Each number is 200 + 40 x the weight over the matrix's rms, rounded and kept within 0 to 999. Layers, rows and columns count from 0.

# layer 8 attention output (transposed), 384x384, rms 0.0647, rows 335-340, columns 128-255
195,193,186,193,120,161,257,193,202,246,207,302,266,220,176,119,243,150,282,160,209,183,191,210,151,259,168,130,219,219,172,170,178,130,173,202,189,203,152,254,222,203,190,209,253,161,203,253,168,168,193,241,247,258,291,260,163,182,195,213,151,207,197,220,262,149,193,152,245,202,200,202,230,241,177,197,261,154,138,157,169,182,189,256,187,257,162,156,306,196,237,225,121,159,189,181,127,217,213,253,147,137,209,186,182,159,102,204,181,280,225,214,306,227,218,162,222,238,184,267,152,136,181,218,200,214,182,193
171,171,207,178,159,191,118,135,228,269,218,270,193,214,192,184,291,199,187,257,173,230,217,133,245,213,200,149,207,191,204,122,175,234,227,160,216,178,169,191,206,171,177,201,107,78,121,194,211,186,234,174,217,177,188,185,251,209,244,238,138,212,151,186,249,171,180,134,203,178,146,156,212,200,187,242,179,152,118,155,233,152,201,255,229,207,237,195,180,210,240,234,158,166,219,197,206,169,156,200,261,233,156,253,156,216,173,169,261,197,193,216,124,266,166,237,197,212,217,198,201,216,184,257,194,126,175,202
264,283,118,235,202,174,293,183,171,165,199,217,147,226,212,196,242,230,261,203,223,246,214,142,140,145,216,168,245,142,191,210,208,176,217,174,261,242,213,246,247,123,242,189,182,150,252,262,266,288,248,172,169,207,274,205,182,179,214,200,187,184,235,159,138,165,181,159,159,182,266,193,203,135,173,191,272,188,238,149,242,201,214,193,291,171,206,199,141,220,205,189,222,257,261,212,247,205,167,188,187,150,226,222,256,191,277,194,210,166,214,290,238,191,237,115,246,223,210,248,223,181,222,222,126,243,215,236
194,179,171,227,257,197,179,184,225,221,293,229,183,245,171,203,175,165,235,166,180,114,185,191,160,168,170,192,123,309,302,219,192,233,214,250,187,153,200,248,178,165,220,143,176,307,244,193,248,233,172,143,209,209,180,224,182,247,206,167,189,208,224,195,190,258,235,211,143,178,170,206,213,191,262,181,218,131,219,216,178,224,206,222,189,242,153,193,201,158,97,167,217,238,151,150,186,216,207,245,196,129,133,217,235,203,237,190,219,214,263,210,261,262,185,211,232,251,126,183,208,171,260,267,227,187,201,169
228,268,146,213,242,210,208,247,162,261,192,181,187,205,135,200,188,221,241,191,163,296,149,188,235,218,194,251,157,156,228,195,124,152,195,265,254,170,216,158,186,228,129,307,218,143,180,148,189,154,213,240,212,212,249,191,177,235,177,115,233,275,171,199,185,154,239,206,150,234,173,210,205,226,247,255,210,200,183,186,111,190,237,271,171,192,172,238,174,194,146,96,189,171,190,189,179,208,197,204,235,114,213,210,206,228,203,219,195,179,160,204,181,258,137,163,216,203,172,203,253,205,187,102,226,132,187,262
225,187,139,202,282,196,250,160,119,220,264,137,282,118,190,214,234,206,133,168,249,174,173,270,215,213,160,182,120,133,239,251,231,150,168,171,226,212,253,241,222,264,196,256,270,150,187,219,213,211,130,176,195,255,239,240,221,241,160,222,179,183,178,182,98,150,244,264,275,132,101,200,201,156,215,237,143,231,271,196,209,163,183,178,253,191,230,193,215,158,242,97,280,192,223,205,165,164,251,200,182,186,229,181,147,242,160,203,210,220,257,200,254,168,222,143,155,170,212,120,236,234,246,214,242,148,173,178
# layer 8 attention value, 384x384, rms 0.118, rows 336-340, columns 128-255
160,201,227,223,251,143,268,231,207,224,254,240,243,216,205,205,204,192,168,226,236,161,151,225,227,216,218,286,165,266,197,205,225,188,217,136,173,125,201,174,188,189,234,225,274,200,254,114,179,200,192,138,181,244,270,143,233,143,188,200,155,230,213,227,167,153,219,177,171,160,190,197,162,262,225,201,157,214,209,302,204,266,120,208,223,187,176,173,226,178,134,143,212,234,193,270,148,245,254,333,49,221,204,207,344,198,248,193,127,206,146,239,235,196,193,193,159,193,254,177,186,231,202,157,197,204,219,248
180,168,178,213,207,222,206,180,205,173,214,186,185,261,212,148,157,221,253,257,150,195,194,253,225,232,180,183,200,197,212,212,169,170,204,218,180,178,262,179,118,236,271,222,248,204,188,200,200,160,210,136,142,149,230,165,148,206,203,182,181,262,176,149,147,144,294,185,251,184,218,266,193,166,186,236,221,280,176,231,222,196,227,151,175,156,100,205,200,162,210,215,234,148,183,186,170,132,245,206,192,211,183,158,43,150,173,288,206,136,171,149,182,188,212,261,200,275,193,182,157,233,170,217,218,144,300,300
242,251,140,196,148,240,229,163,210,195,244,186,192,187,180,202,196,275,183,178,160,188,194,204,210,221,237,163,181,196,147,195,116,252,192,224,181,241,213,228,177,188,216,181,214,193,178,203,142,174,171,222,156,168,199,181,317,151,252,237,205,170,185,220,254,250,235,232,217,199,154,168,199,131,173,221,164,229,193,260,200,157,178,283,149,165,162,227,243,226,204,222,224,199,261,197,201,243,214,217,180,286,147,161,200,203,179,158,136,232,254,224,178,231,172,199,172,149,198,238,245,222,191,142,192,196,195,215
188,211,179,188,195,247,209,244,237,149,239,204,171,191,198,175,204,220,237,212,246,205,211,259,159,207,197,191,152,155,219,253,206,217,190,217,189,219,227,198,288,246,226,127,168,244,156,220,246,144,256,248,145,230,216,282,244,159,210,298,170,230,235,189,227,218,197,170,218,162,171,284,186,173,183,224,236,203,195,130,199,211,136,253,228,230,218,111,236,189,193,176,215,205,203,172,219,240,246,240,143,235,186,153,240,201,163,248,218,159,219,217,205,199,191,127,112,240,224,237,210,175,182,242,97,179,255,233
185,244,191,229,255,204,202,198,273,172,166,170,215,161,248,207,202,176,263,172,229,271,213,242,232,175,208,198,266,130,169,224,179,198,213,183,166,238,141,239,188,233,216,148,235,196,213,152,230,176,155,228,199,168,165,222,198,217,232,164,126,164,136,214,189,190,269,225,163,234,240,202,218,219,251,264,201,163,154,199,255,151,195,180,135,186,257,202,218,242,166,223,243,115,209,134,219,224,185,200,295,216,182,259,206,142,213,195,273,255,313,265,232,221,317,246,206,257,205,196,220,92,199,191,155,149,193,184